{
  "n_layer": 10,
  "d_model": 160,
  "n_head": 5,
  "n_kv_head": 5,
  "head_dim": 32,
  "d_mlp": 640,
  "vocab_size": 8192,
  "activation": "gelu",
  "norm": "layernorm",
  "norm_place": "pre",
  "norm_eps": 1e-05,
  "positions": "learned+rope",
  "rope_base": 16300.0,
  "rope_fraction": 0.25,
  "qk_norm": false,
  "attn_scale": 0.177,
  "bias": "all",
  "tie_embeddings": false,
  "parallel_block": true,
  "init": "trunc",
  "init_std_qkv": 0.057,
  "init_std_o": 0.0128,
  "init_std_up": 0.057,
  "init_std_down": 0.00638,
  "optimizer": "muon",
  "lr": 0.00793,
  "beta1": 0.95,
  "weight_decay": 0.05,
  "lr_head": 0.0066,
  "warmup_steps": 200,
  "schedule": "wsd",
  "decay_fraction": 0.594,
  "decay_shape": "sqrt",
  "final_lr_fraction": 0.0,
  "batch_tokens": 16384,
  "seq_len": 1024,
  "doc_mask": true,
  "train_tokens": 135100000,
  "steps": 8246,
  "dataset": "wikipedia_en"
}
Each number is 500 + 40 x the weight over its row's rms, rounded and kept within 0 to 999. Layers, rows and columns count from 0. Numbers have three digits each. The size before them is the row's rms in percent of the matrix's.

# o: layer 5 attention output (transposed), 160x160, rms 0.177, rows 141-159, columns 128-159
# v: layer 5 attention value, 160x160, rms 0.196, rows 142-159, columns 128-159
# up: layer 5 MLP up, 640x160, rms 0.229, rows 0-161, columns 128-159
# down: layer 5 MLP down (transposed), 640x160, rms 0.0632, rows 0-160, columns 128-159
o141 081:475493532527470448550480576443478452562439487435513533540546530529517506467447487510465553441525
v142 059:482464499523561575536509504511529447493519512489557540505493550566516531499479489486539471562484
o142 079:510469452537536546524497534537527486565483502559448472511547490459432502482486533527436501476483
v143 051:506503457485545500494552487458522509476587490549407513519491560437442454532512480494543476504453
o143 067:515492487465508501482564487527422456518474487501586455510562510443431484475456482513426458461499
v144 070:466555493515502422530489510484572546447512494474492565554497516562561463489494501590551566510523
o144 082:556495484490498454487473421544444526444536486424539519485477466461505554486452594473436430454498
v145 054:563570491503515474539455471471546623522416586526585460514531459495493523495560561531461588496472
o145 069:492488477526518497520515514522487434470497360508489500492533537494546458566571496492483551542553
v146 060:532572557454536493545456453496431518448480530537500479550494525494460511483555563582512563564479
o146 080:578530476548460482547495536486539459564472496497559538386470569469538515511490493460453473466425
v147 072:553427505518497516470520507528525446456501495554537496502406460493503509567537530447503550527476
o147 090:490557544532448498475479547439492533552450467453511480509464419519517473538536499516484501468451
v148 051:452477510571503458492522465508494499484501461490471538522433448473491477418532511481483507478569
o148 069:496520496451454524505425536484523508519449504467484445473548489553469495533544580466480459491576
v149 056:543520493564536536540469449516550571520582547492554582513511517546545547492471387532536478480511
o149 075:501480541483484519478552466503479425399495507507491473429485522515495467504495514460436509533496
v150 062:497457492512466518484532492537525504504499484561498448498512500493520488505507522468534442551452
o150 079:513466480588494604506472551490537508491509534451584436422510454535458546495549450508426471599531
v151 061:547476456489492452446481539475495522453488477506496523513515499606560543493467539540502489473558
o151 084:480433549569524581513496483560482526592506482457538478496531473468516527525539487545565516524506
v152 062:520452477396454534486458505429476543571473483512478494491496562521475499522494494431498558524541
o152 083:481593507551529451506463512522517513470467458525519512531481516474450480552489553600474418489527
v153 061:524498529509518428539465563524440528524511407516526432509487529507605505494543504466457499519440
o153 081:457529460486492509496527557433490494468458507514549514498422468536492404520470499555470517499549
v154 062:468504464469491481512558493468461506374505524543442485502485487513512555530500527530526511409504
o154 080:555487472531559508479522515439525515545531521489522443449531508469483419513465463489555484507469
v155 064:490489579539555472495512524510411530539493474529587524483492502516512507577537491469471532533509
o155 087:483457493540524457455548518514536468490490480540494461498444449532548482494550549451501512455414
v156 050:548539605519474456553479453492522497491500468544482469487493380501504522481540547501532533480514
o156 072:539491388533472537511439489493477501533549457452533543548467528491467460592539468557502534496471
v157 061:440452502444441517480467493504513485492528473535439449521557543539485529485519527484520525587465
o157 084:506569541508542496540569551552536529511445497527503528519524541447464422517428461550533491453511
v158 062:483544466559523498471559603550463465498530516475554552564456533527526450563483445546505460449538
o158 079:433453539412517482496511464497496459530490508512492490511470457527497521455420548505442542548561
v159 071:491531457533479428515526556467479571547477502454488536522537606509549528482494499554572527451529
o159 090:455454562461434510516532473554463487457532515557479505485538461472444503556461483496491550495500
up0 095:483493535559511406514546490557453466515522480478454490481484563505522472604527506538502524498473
down0 100:524501372578431567477507477496522494518511524558542505442548539488432493486483514476557483484506
up1 103:518449457515536504424452538499500592506446541519537467567470529496541504445489460542422494466519
down1 100:471518508500518505533469382459518449486523479506472568502535507540460498497523512448611526536490
up2 098:454578471506510520472555586537524512527500475493525537525565486482542419502445461442499507494498
down2 090:504505460511525471564391476500456444505520483536448494515502526570416499478529532608555492534492
up3 111:442444580492443484546405481520400458526515552526480571517622463517523500438524498522498538431587
down3 101:485509478525507493496565525476597535495523443466495466524467494438494504573526570487484446501526
up4 083:459533458505526482521466520540502472468540427526497502423487457510499501454623548535510577547487
down4 087:482484465481516491560506515550503497470550464498523508494460465468540448543478517467514458507428
up5 102:515519442499475486529497614504508619489500527528509520498583461512515561494486532514517547515396
down5 097:520508524520472533518544489516504424508500538448506505515541541424465397463445478478455425514539
up6 104:491473481472466439512459551561557556540482493490517501483467471565502536450458505474453501509527
down6 105:527540519514522533478555490485464469466453474501463520498557516509524482570434510521588482521426
up7 084:439486428507508503562597461543580494492499574430526521546532485529457507449505456550539545503528
down7 091:499517523461476498459375559513413565516519468529456509536411475506533509536477494505400435505482
up8 115:475540511582499533488439537509507462479452555525462463510511495529474512493527494461509544515508
down8 100:448483509567507467471555454514516485533554547511511475526491560467498495480534477571526575513519
up9 098:461482500513459456537446470496500559499485519450542442549530555456534560494497427476467516537532
down9 104:564507521473497521480511555504508475453569539537427522483499492536477525576435531483525509441431
up10 096:430427534510485590492479439467454487488549471515480490460501454534505498391543500553484470456585
down10 091:509529481489491498477533558449510462452406448425538483527427509442552531514405530480500502515501
up11 103:536550517494592507556503510482499453501455501476477490494527498496447458494507533469495521521586
down11 115:442458505463494448411577566426433518516518526569520493532472548568509505469464464511543489484451
up12 094:560402476557592527460494522481552501443510524490505455441536483439514485497554444559522527521400
down12 096:467545507407414474572562502534487498478517506526528509571492565535461454499478533494550507500519
up13 066:477477488539523472513492427519480460514543509488506483522469449476541651492441499504545497481562
down13 067:502556530529509513466523500520459530442528530538407456512497557500471480532513453466536511496540
up14 097:531522493433488471524574493514561537522455433440550468516544467494486466487503463532552555468546
down14 085:562530419564486537520475521482501424501470539571523524486437549501424485492476515495496494525552
up15 109:488517511490451447483486547463467459449543543551459566563549511576532593539500508523462508485509
down15 102:529468573483548470528578519496568509474444494476549489458451475431452478522486575496549492502451
up16 096:434523494501531547566523494517454471474497576415433514541546463497499510542452495490504513558569
down16 100:597543490476487484476496509506503400544418529494509501481534513456552493535422435496463459528499
up17 091:492480490545439460437507517516435502529427527464486553533474602500510571502524544465506540482481
down17 084:492514520458495450515458479490580526383573454547477475498497477557555492511399525524472494502561
up18 104:522444486492449473540576512532473468536499432548494475512441525432455544510467483497554527490492
down18 098:451516499508578518491515504514531484548570498485474497442534485478461430484488540498436494508507
up19 139:545491452517515488480546485493573558485557481560505542483489485543499531555511470562513502435426
down19 129:518567498524512460441507501506439394489471486430498530516502485498412560453576472510544465491502
up20 110:474499495371501456522513589456492504485501444449475542492488382536529463453440415524488535513529
down20 115:517519482608535526482468442544554472457512528511524411488542540501476532502469597464534519515474
up21 095:506489523524441553535508548485546598543419516484445507485503413490473460523491487521520488448541
down21 096:470492509470560455458534535426467429443566431432517522553476513529547539497460502472468494546555
up22 121:488465461481537521478539522500566628419521474478428464504501536508461512507467511514513463462530
down22 110:470582581519458486520478496487528525542541470436473440583480504515485502499469522505444529561531
up23 101:494477516405507451510479535530519525501523494507535484545526551510473515483507498517525477555531
down23 119:578537462553492514473513480451485478499465554490466481491547540460468489450385498553462537481489
up24 090:610534538524515513535501531483448533482494445448460484539501486574490494546499475504427464483487
down24 102:444404492495547542471510410519534412512465477516492520491559495495506541522539500498603504492446
up25 103:466446537473496520466532405490517493511563549482560465514495511449505443546422512482589470469459
down25 101:518541451531528471551488558468515484456451474519446532494503485494526488421463478487397543514552
up26 099:403503515514490559510520484549533554425518510512571519500472462482542427512438488516479534491461
down26 095:585496520499506457480512530450513522518545462469456466507463513502451467505491499510484431457475
up27 077:484521480490428513534539538566528532563495487549453492378446532534541553525528523502566510450437
down27 077:518572536502513509484502465559539519514484498460520386522515501540460493497490534489556596506557
up28 096:510588442476564496445494476478514530500518464500540564470536517489481516491503473542505460453473
down28 099:460452585539437510527492460558557513486475495493493399486496519457502552531464542419542511509448
up29 088:490513463475516520454465549570512395454505483536511485476518504500493507603545498524518532432546
down29 081:538480535541467405489517525423479533511541462473575517521533475492466527427541541459547444550509
up30 102:531503456465468531558492545481498466451489501507507487528546471542486464512558501443530426507489
down30 092:450489519519488501508454504504457461551499524547547562429564420491459540424552496370490548435460
up31 106:535507512490502549490489542419494508490514531425574486489574467466484471535497496486525438581499
down31 115:431463480562509455474484474501515452486483485580481549522428439494523531442555487495508571417484
up32 102:476439463456553492496522499445491573453519464545519463538528495549583501545563481477591521555537
down32 115:526530508585504511492428498551482514485465474506511464465479497446438490486475522525357486412507
up33 093:490473464529541524436504510473508427520539509482536522498469445573479527422525470421497551513487
down33 094:471510497503525509459443543517502520456493583534459531482472488456506488555619560471398449509558
up34 096:534499474541508447533523567467528494467516487536490512574527474423515516479429462513534498519561
down34 095:489490566520524458514500464521478469529547476522464498434449494511434549471596590472445490474448
up35 097:461557485501482557551480558411495495512468464527459417480475560421499501557460526452467502491564
down35 098:534501424537519477530556464536527533474497542512498557516475511548538515451487483535521454521487
up36 097:502457547493453491549484503565534491471427478537503551535495447478564473557478518494490566433542
down36 097:426434472487609491411453502427529527598533502471516512528473491461429527488580496461523444467477
up37 118:453492514457546485505557534523542588547531540498476470551413468557552452473519600466516502455505
down37 108:457525469539488479467456558478474450478511438515502476455563483511418495508481450477531552514494
up38 106:416463502436556543522514515457594446598545548501488464446538484576572494428495545467441509477504
down38 102:518554481504479437419487553517484500429511502525480554580491475428458456502449502544482513487538
up39 071:482566487502536431524482528545589558461522468551459480544505498519486475501474488441468445464495
down39 074:491479548478536496499441490499494469488506450563576554479524513496491513509459451422543408452499
up40 095:518531502481514478489504440419571504532475474467512543536471508523525471528408500496496475474486
down40 097:464442537480488620560459484608439478531476521578425578498484512430432515507565487496503506510516
up41 103:491504459504474497542497478485436498464464473547522558540544496521453465489499499482452542550572
down41 105:410449529473531511468611497444509525588460508482463561466506494416470505534521527546494509554471
up42 126:488507452507516462470526452478539475472503464477499487499498473462483584512515523451603480535470
down42 111:445476505510514520504539414551532508452509566487450554385499535538441496466581538510452458437580
up43 096:517485530510567504475519542495515480546535508479467464483444488466502499505448489456474529545474
down43 091:445492507512565518447478527428483435480399469512481514542558493511451457461415424519458492510519
up44 102:553396503460447493505589517466537530478495465443556518503555533473533441551468469562530574453551
down44 103:474448499506474524482440456507503539489513585540563483513520448508528489496471488519466440507480
up45 096:559516501571561505469499539512467570494511533484509549494418382500478511429459480459498548445492
down45 089:495521554410450484488470514431540454491537464514523475517572502497497454523454500522478502571491
up46 076:521452494584550390531524537453482522464520512498530447582471525467518446545455469467476497515511
down46 077:473539529499383514493523401492512536495496510557471509453526426539436516486511527531487514432473
up47 090:505379551513526534478572467481503463482581486475540483502490464458488506471557469479532467494507
down47 098:475499435442474513460504511531456487407436500582486532513501551477499473507466478528496488531478
up48 100:606539499572508430482505501499525518503503540492485460447554491509526497482507519505434570483531
down48 101:455488496456469560474443451464435417497510453498508514499526531510534557480451496529501472504501
up49 097:525563530453545498504545452463502485490480384496523468438519480471402463480488511490531423483516
down49 093:509469458499515413514428484504513466534497553504501508482470523522520445550466510475499505522430
up50 103:501542471479553510524519561503464471598513520471447492428485525487500436516535568467466536541537
down50 093:511560511537450443539494438467456450490507538454497584471504519498471513504514448511557375471486
up51 098:445494442532510481508519524521449455526585524524502475517534492530530476470442552430556595529509
down51 091:501499520485540440472514569398547484461422483477503515475490492436500517477572474539519435524527
up52 115:526520451487469573519561529485486514574509465471494482474532545390508565479547547460424521404511
down52 119:560489475447549484473552464465422507434503398498521485496533471511585513482426465529552517501565
up53 104:504399523489551448533476508493525491481516482537542546475490489459479532482558512549507459517486
down53 093:547543479481503548464528494515495526529537461524493467482473520526569488498540496484580587460470
up54 107:512539502508490521487474471530497558491498520496474522466471441511463547461557522513470519479517
down54 101:496447504497491490471471470475530439501494544471431479503535491471519438547517516464523429558489
up55 092:535558470536551527544550481479459469486482523440438447626471457470440510459506451502477581523551
down55 102:449453548451467477505473541491507538500581498539600474435501512479490536504543559469494503452504
up56 108:542503509535600514414533465528496463464471458441419503515485576452516539501451503486535505474547
down56 097:506455445512477481538521569450417457575520580521482539468541465509501496489530463481545467483441
up57 096:492484501470495496518542481450557513447520569491571495535452489516538532455479464509439434419473
down57 097:495529540491526570472495517579464501546510389512463542382569525498456396517537523529580529553510
up58 075:534469527478463501505473498442557549527504449547465540512536419589585496480507526537480471513496
down58 075:479476509489498532498516494415412475458528486513500514485570578449460470562458549459550486516452
up59 095:468540547498597559471487472476542504441464555478511491528534472555507443533423523472472529519491
down59 095:484451547509447505473539499558481536560468545498536505493456516545507582459509457494436465489512
up60 085:501551464515499527491493485500513525465443498517485470498504524528522473580458592500488492596495
down60 087:519476524576503471485493493495474485523535515462475543509580499538495495446533487567476492460495
up61 087:452502499477486503568511477497531531586483529457459575470479505520507479460519519570494488467420
down61 090:584508534503550562514540510524503466429515491489537499452536537467496448492424496475518467539532
up62 099:471481545485461475539573495495456536477553522488512511499465488534583500494413432504473459562543
down62 118:481573457527489529434398516510523525473469472547470503482522461498509584519504559534529536436441
up63 101:524494561534474461502412485495468431471524532505520513548545517448560537454458608440577520546523
down63 102:481477406465527566545447534541526531497470455476505543440479519548493427539471483557417489520496
up64 110:568471514513406481544494494560520590533470489493445476493546474540569484523421480568527511428444
down64 108:440521446466613513463485484442442455507564579524583464508471522448463469501485515480474452614500
up65 086:467488469486540465542623476522535484508497520485464416463431504445531460471564484526485518487482
down65 093:507522492483512400523562470500533431537563398451477471508446498555497511533540510476556486444503
up66 109:527490511477525495494509499531514422570492598432475534442523517495480508482434573470502482435495
down66 115:483518469523455464537482512498459597441482477487558459550530472439514493478576503541501534520521
up67 085:509522487484460539462558514511491471448533467459476552480461493454515509490532535515521530540500
down67 094:518508485521506532499432391551482504461411454512507451498552518495521463500421507489407497491506
up68 126:485543567494540546460499423480512497531448501545492478466466470427542507599590509497481537436542
down68 124:564476473519582481485470449500483506457536415511537481383579527490458522468609488470525482505506
up69 077:448595506487642524587495502575516532543474514536497529568555448431480532493541425486530542485461
down69 081:479492521548472593466488520500518497484485527461495504479494455542503505531454549538451490533502
up70 095:470504547523539532513552537542465505473476525488490537450516500550518527505507532506423461489575
down70 094:497502451479515448529537434494508533531477484454566556500589469489470490504569446494476536487515
up71 094:587478464533571524535452497500513499480501493473459518528499498413542478520514558456506515543434
down71 089:487512522491509521442551516501474520455487516472528515466496513502507486524440452602483523536486
up72 100:518502534557565493520532530455503540461420470526488491452419519479523546530523428526528448565429
down72 110:503548495467495540470465487578473483527515514500499480546556529566488476485398509487460460447513
up73 113:504461371456519433522511472535574451446485526472526480565477566431484505543536477467450493528531
down73 114:432508506493498463485509500465486485530501495487464538427536523477558488450483520529447485588444
up74 085:545499547530551465568513489511487588474484454480477472549467419433497497424389469491529473493438
down74 094:460525463472467538465464498445532434524455529502491516485493504518485488561548499467479523502584
up75 085:526481462535482544512503508487567550528489509503539492537509505500504484536546506485566449529466
down75 093:524475521471479519426498457528449494480539588522607510502529393472536530531614544506493593462516
up76 103:468465502466473522562448538465495515484577576534510473440485490541537523528428511459467437521466
down76 102:471519549530536477482524487516534463554425457513436549568492465453472471453530561502625472467513
up77 096:535539488506515480452579530557544481489486476392521495440465538540512455466500515450513506513538
down77 090:484478529483519476600479493500533516532483504575447515538510432515578541511493525543542484492500
up78 088:517570489520454431522532505513470513462543523425483528508556492536470451477526467439464501566530
down78 095:493496482503483517468455530535503521589481485501570541546567424452459495488497539446485492530466
up79 104:466443474554455490546549494464479522453597450518432551517442564533512558485419443531474514518514
down79 103:491574553520531429460484528580524523512406557506546459515528433524547509543510543490491477421494
up80 099:507563480461469473480430527516490583465476495489544539540509526486475472495492556480469461493486
down80 100:477494575532478536549547516522462465592504520532422486502481512562447526543497465521469525462525
up81 083:492464445552500471509556500462521489580444508465514583505541438477570513485551499498607509456509
down81 086:441493519496454519532475446510455505518531527506480412542541553510495501576449491448402485544535
up82 091:532526518495427442485544469428577497523464489462544523503485518459474463445583456393533554507508
down82 099:475497495531446504520480486504505454477572476500424483511548523489593509547468522454498501469517
up83 099:469480471477519551498572483512496480393465446509434485484549570511528522544448494495471491575559
down83 090:493543505528525486529463534485510471548443547447568545532544466542545547486454490485436538442484
up84 092:474564458565556439514545509530509471452466439567513476490524476486462465455515494561526429486577
down84 096:458445544474545530502437509412477450515486536522471516441496451515398473512564485514574517527469
up85 091:550457449480473550463465494571517491487499498481494516495504464534458552494514545503522527488499
down85 090:411467492469426456472542478441484427494495522511488459544549403484481461466493565495447543474563
up86 098:440484511469482461496541556507504424525532503506486444523434478488392465515575559543489530501503
down86 086:479515479479481493506505493525519464542508467519464464500477480636425542532541444493504495499480
up87 083:496535461383474520540527512469539569450478531496455521479493451516521442552522567481509494443511
down87 090:450525531522436517543461502481465531514490510522466583575407421513450468459484449499498505549478
up88 103:512492492402531581540538508475491466518472448516540524508464481514519469498514509436566482516487
down88 098:480432508599459463483493517537487506499522524444553464462471508525482562495428528536470487486528
up89 104:427548436558452502464497512428539564480580482497467482488529491478524432480440552449533589411478
down89 094:545463529460543449507479533457496482494505498520471544490468523545467568528554440458507454549487
up90 133:522508480533530511400514453464514466476509448556535456573491488512549587509514607460517519435524
down90 134:513522525558539463475389500503466507528482480522413473472462467542427433540665517488561476487513
up91 076:554540561543574497516519497453516508434415479496436538544486580439503526439497500435484400589518
down91 075:513449449517503491534561421468432518512538450474511490519470499461473505563532504553537507477501
up92 097:529477560446534475500562470498546507457538507434466484583552489489570506551489506484521483496488
down92 110:564473469529506498534498511561524477428480481493569483463534544548452505440373508531454498491501
up93 100:563527452542435455505519479496478467518561476577490441511492439521487561529525498486522474469540
down93 099:520439494531563476547479522529482448465503522462490512508535490433467509487513494492531536538508
up94 144:527511524503523542538516492494468482483488553539443456517550413498509492504559527415521471511552
down94 169:441488474517451498543444513481444518513520568533548509511520490579505507422497477523504455443475
up95 096:558570525465501589599513519527490471473436493519475533508535504453512456535446490513504472557487
down95 106:447448465542514445371467501529495558528494526468487474489504457551499496501566479543450483482471
up96 079:517563483517478455486568518457484468589532511487489514448502561492430513464512470511537524504479
down96 083:481526496568473426463437608489536526509479516570499491576451521429454564504470437490497466532463
up97 085:515526490569513488552464601478481473470467456504501493524460498496502475583530551528459497547483
down97 090:488438548452493562429476453497479579490474485486448475482516472501519478460506455531548499441449
up98 096:519501424542506485524454530522587534523432486483542452465488488501499434439468507491487485535498
down98 091:526561555470520517488526466459477462511461537492450501478553507519512578487526496494506526367540
up99 103:566572522458537479428535488518601465542470512459519484473479505504500445469478534563444521507471
down99 099:406429510509500470534476553479454516474492441498515520553477507532490511499534502478509520530577
up100 113:492520521451497479518496609497556526508485424502428462543482456490545543469451516484594571468516
down100 115:605494481495438492554526440508501498531489554492596536469502526495437511487505502486391471480474
up101 099:513480514511445535577564495503490513450418456510500532616525503487524541506419470470495472475489
down101 109:496474498532549507418443511511477517535563539474483550426505501469498452472558544513506537525568
up102 097:477479445469479528507524524436500464540476436498519470500468508506511476567557474545462575573476
down102 089:539487532486562515467538509425508454529448469481484591453485453424489520509549535485569518505573
up103 098:502561479498532488426497543550542460480508443491448531479429524471494528450481538416468576489517
down103 102:494392487503501509508586472481473535529443535524579492542515466521453453535492464555545454540486
up104 110:502553371441573534467574548523524509546533544509522481519517465472590406506535436490483497483507
down104 120:486450588486495504547493432502518463452436489465516467451517528510466579510408558499453487497509
up105 106:453491476498554493528500496459473509454508495454418600454510487538548521549448554545398497538548
down105 110:494534562507429563542451511442585531531529535543491476600501467469518439499437430536493439447481
up106 117:496472471447451528499490493445531470504421549538505473498495494556581571535530509560452476504464
down106 118:412489521529419483451431493476573564455469573458501484497487447522538485542552540444577530461561
up107 108:446534519465566474482502565543522589485479528556466403587501500477499537498489517439502484501448
down107 106:547494509518394478516493470491458445579527483406525604452479479553473468504481446553469459495578
up108 100:524470447479559444466543440482473447523545473487548509497504479517552457528511508502500494560544
down108 105:492555489528452516461468497531492509462516580518483485433488487468519512493519505444525447516423
up109 122:434482498427586526514542546455526428540489494478570541566452452509468431526545561488520550481495
down109 110:560542462527433490487475486510556550508542486576473510544488529456575548470422553460453434471445
up110 091:412479475509470515474459456448552509499536532547585469443468495523505503505592496491497547538438
down110 098:484433451424466548479501493546530512396503560418516446532441496508498507531460518492529518511477
up111 087:483450482469462446429554629489498526464529562478461505400455477549537516560472436490454557512407
down111 091:505530435538519472492497471488518510472497464526522427566590491465495478470482560572469493503574
up112 110:494512478469490407500555551511538524453530531515491418517572511505504534466507538454561537515553
down112 108:502507482489476490492535418481544488536457555458537558461532457413505519493468499539551508507460
up113 095:467467533494471470524470461522521461493524590428492474583494484495451490511465530481564460506531
down113 098:478489531506579536483443452468510525436487500503502451482431586547491525491448442451526468527510
up114 108:498563564512438538539501465504523504516512481445585520555501448464582561460517486595513481576484
down114 106:468548465467514459456479508489471423545473444538414546433506535580520433540543511516520517448518
up115 103:465434537476477511583533487480540545479501537436504509454528545528515502451455413463491446448598
down115 108:501566559539518480438458544499474524502522439504452455510477374529531473516566563534536617534461
up116 106:491461504486551512488505443517530502528534499547494519517481478483529556565500476491470517458560
down116 105:531547424508482538494470452496518485517488496520556519460537497512469444429486501499519442563478
up117 090:522564495492491534558539427481552502518445437421497461502538487472425418447502543560499462380518
down117 094:453501524512462469484563573491390487440538548549468540503519535434564493455418509455479538559546
up118 112:526493443485537582482482441431448500476498506494530531568504495472468435588536537542479509530469
down118 098:466498562489474496531502493546530458514556514463515533398451555529529526523541419419591549425494
up119 082:545540508553498457435431506499610548440491459567458519521487532506522485490531529506417460509448
down119 084:577533520489571541494529520494391605491499548489490442464483516469511481499476433497528530426517
up120 108:512529504496481474559475478532530527531474451557474481492613483448534495485447498478487474478504
down120 107:508466546512523502482482548420504449478453579459473516520442516539471532538551524505475530457524
up121 113:534519499523503425534586465524526510385503515523538492513535502431470454459546556489517447417517
down121 114:535520507495591511499512562514477542529498403450487517508500504507506487569487524570526521400487
up122 118:462554507466488484495526589457545546546474468545516539557526528442500463549450554457469520431537
down122 115:492416537580526519495454411509464444497475545419461516468492524549515507455513448587488432542513
up123 099:527511494427518501481543539488468505586431460460505463532507534468559471585479593448474520519509
down123 104:462503451559492561479524496436568518430539514518489456467487513500482505458558508542478494565455
up124 090:528473583478544500562485525484528509504414515481502471488536510508556532624537501528460423486500
down124 095:507475488467420551507525520497452566512565454550446472593471481530493499466493452498542524531476
up125 083:502508477445552519565517503552493460461525529505519421531543545506474478489506528508516474478495
down125 082:538492471474452509453541536457460482531485482460514527428522493532433500496597535480553526494524
up126 087:522535476513475465510568517493525527515552522511449533464464452543452491476496502512507445452510
down126 088:444493493507536466471499545473427527476527504628447476475520609449456466463438503495470521509501
up127 110:523531473519568485500579534543457485456461509451529495527532535545481511484540469482489491581517
down127 110:452523495473472465423445534471571515491522537528560487475486491429532515539276532490498495509515
up128 106:511580463438567556467545501506516488444536542535508515419494489488509427544514496470457548485482
down128 101:448481551493478488527510594428437483575493537464505491543443523495512464533453514551478489502504
up129 085:445541437552497559526560500475517515502514562527517535448444437467510480538519442521576503506454
down129 083:470522543483429448588505575518505491459521464505493514474515499441483459500537526530446469526558
up130 097:551532513465483518485586485557535489454618475489455522473518561430483526457566562464491524525511
down130 093:567523541466547467432525515510589555494437514506492417551436515495481581440584476512556496502535
up131 069:498500543511543547515508440452563478491483497493526499511487474529491522428478415455606517497530
down131 074:508512526494486525578484533513491572462552511514422524509481553529507499517519485514377467548430
up132 110:499495499575538441557544542459473457482547581490452499498503534510520520445478486530480475489419
down132 107:530512468416531480468498499481520553503568399485575497536485514469510477470454554412567426492464
up133 108:515504523507499495479526522484463548536490449600512493497536436513528519473490515511513523465519
down133 105:498527514518495519557456469502540438547536495437518520453461556452432545537454478507496493506480
up134 117:535503563424547477422494488510559552518528465544440467445542456502511535484507551552481506394544
down134 112:440420424587427503469405465557467477493504556530471554493487483453506553533635514546514564528536
up135 122:529540452471483510519514580458450529467477534511520519548522536560509513493484531478456460550539
down135 125:431443503507532477428557467524496499566501449515522484494531496463481580489509478472638559480466
up136 106:450450498471531449508498479478520513445507479513488495504516429468524406529475544523518439504504
down136 101:542467435510499499510542500557474523522524503521577537480528524525457556480538403488487553532475
up137 093:520513441469524499480514466536525439472523503482550514516460460455513507527535505457510485479573
down137 094:504557543485442478503494477505473615528535470560516526608493491524476542466533503541463481534470
up138 075:449491517461520469491492567536473510607503472436448498520486561519472444480548465477537534425551
down138 079:590517445538516500479584435449515451405412529501462544416478515558509526527551556505456501472498
up139 104:517443492511559489504529522510490498449474491446500467485493516491535430460470453487586537451587
down139 110:500519474474471504447573505498475536550566508524505498518516537533508545567504490417373431513495
up140 094:492480498520519478517505501553507553509513527474459521474538432458523448491440508517611449489497
down140 092:559547495494485484487482465443487457498467435586551514555468511469522531476446461440467570529524
up141 095:477511507471514506468471485419524469541448410439536483558453499539546501513510529467484542554502
down141 090:533434450490486507495499483572470422490547478526489539425539559506501513439522498544408516514453
up142 137:463549428432456488538592473592498482505504564495440485497478464500493459512545523506452458467480
down142 128:508496509484491490537519405484501441482427480544519504435526526623462476560567564477564509449495
up143 092:567527537525463471537447478519568433534532453518462512418437490592493505453501514512525519523509
down143 088:487539502506572523499577520465505487472517529501574509477488511461506501582484477532416539520461
up144 091:453488532446503414492494542463509513488555481504495554462537471445504538476570476466450503542506
down144 081:531469498471548497528570526456559523553566533514515483488524493475396533469539550533533516490490
up145 105:473556488555553502543534497521536444449523498497445501468492565528500483477559511468471493501539
down145 095:477493490483548523488560497477487541556538449509540406525471463408544462566441524567476525479498
up146 089:562534447490532525426519538432519533524475545485512455547513471532495478510459438570566528479443
down146 088:497513532528490442500493448481493465488440473497477538513434461529445506538518483484530495557528
up147 099:472542506492522536530572453463550475485477560523497468477511566494542518493496507469529492437473
down147 112:523501493581474491467495521503462522507528466507491502482539456520441501518484516515421498520540
up148 095:463410466440517512410552550518534450556478477550532454493504494485501476501517524490488518503525
down148 090:531634542529458494550541503439511498484476524492469510522518476533505466569469553541484467501563
up149 090:446451557576540504583578566489523479520531528512452508557473508462549535489480502489450573495529
down149 090:578512388455444509436540445475483532492523512469493500520487434506551439495503520486544515434497
up150 110:465580490451470540481474527494485493481523507437515526475469547523541489482456513596498487435554
down150 113:438414482544466452554543450477483532533512491481537475511580460506417524488551541466445494535494
up151 101:496526573472474563491525515482461528569448513485524510510496486452450526477506497528494525536515
down151 102:493494453467532402584508455539471471458515448519557433480500554508556550542444476460530515532479
up152 095:490505514516545512493511533535479505526488492546510505453576482494549578485582457554529455506434
down152 095:542522526524484498510533528517522512513499488526490501482514497513440462469533491447468539560514
up153 116:415443476499484562493569525440505463498518448558435529512528564524526485509478486503475481551570
down153 101:566569529440566454553512532551500523532501516478543460587489429485545468484325512452445554546494
up154 093:486520503482520495444458534445500434532447565516511543561519478490498539524485576581504494456489
down154 093:475459497519489470496482498497520522476478537380502462510503437533559438526483473521411491542463
up155 104:461502494499490452489516513512505505469493574507493533562497419494480457521584559541519485422493
down155 104:415519533504563463497560448511517508478531487504479548479456538480519661502452497504463467449532
up156 091:480560473486497451514525433509487533447561500525584537475531506559443428452519494548526515474517
down156 095:499503449475459538520489549470512504494510481502518531465501450453589516558459496477503481476512
up157 094:524521535556503488482508468609497491451543497466492532512487494559514467544550433563476417511524
down157 095:547492487524480495443465530512530469487458524563503478520524453526447534527470503451506533507502
up158 071:595505541453556425502490499556492512521517486459420483577492505459503523471497487504508520502443
down158 073:446461434537476561547540544525528511474467554506572501441536553431510467575368499475515568466553
up159 125:443493559528490377500563477471502483471571470522516534463491430461511530486448517459490481451476
down159 107:525484430457538608519483532494538491489444530492463508570523564542503451518519516544576534525523
up160 096:438516456482495563491492459513511513511521523526495487575479535506481545459520489519504532486516
down160 101:494454541486451525452558550528447463480494539467477495534513423479463536476495526468552542446485
up161 099:504557464485484516456462540465507523523513571436512498506545527485530455491427541550585542456482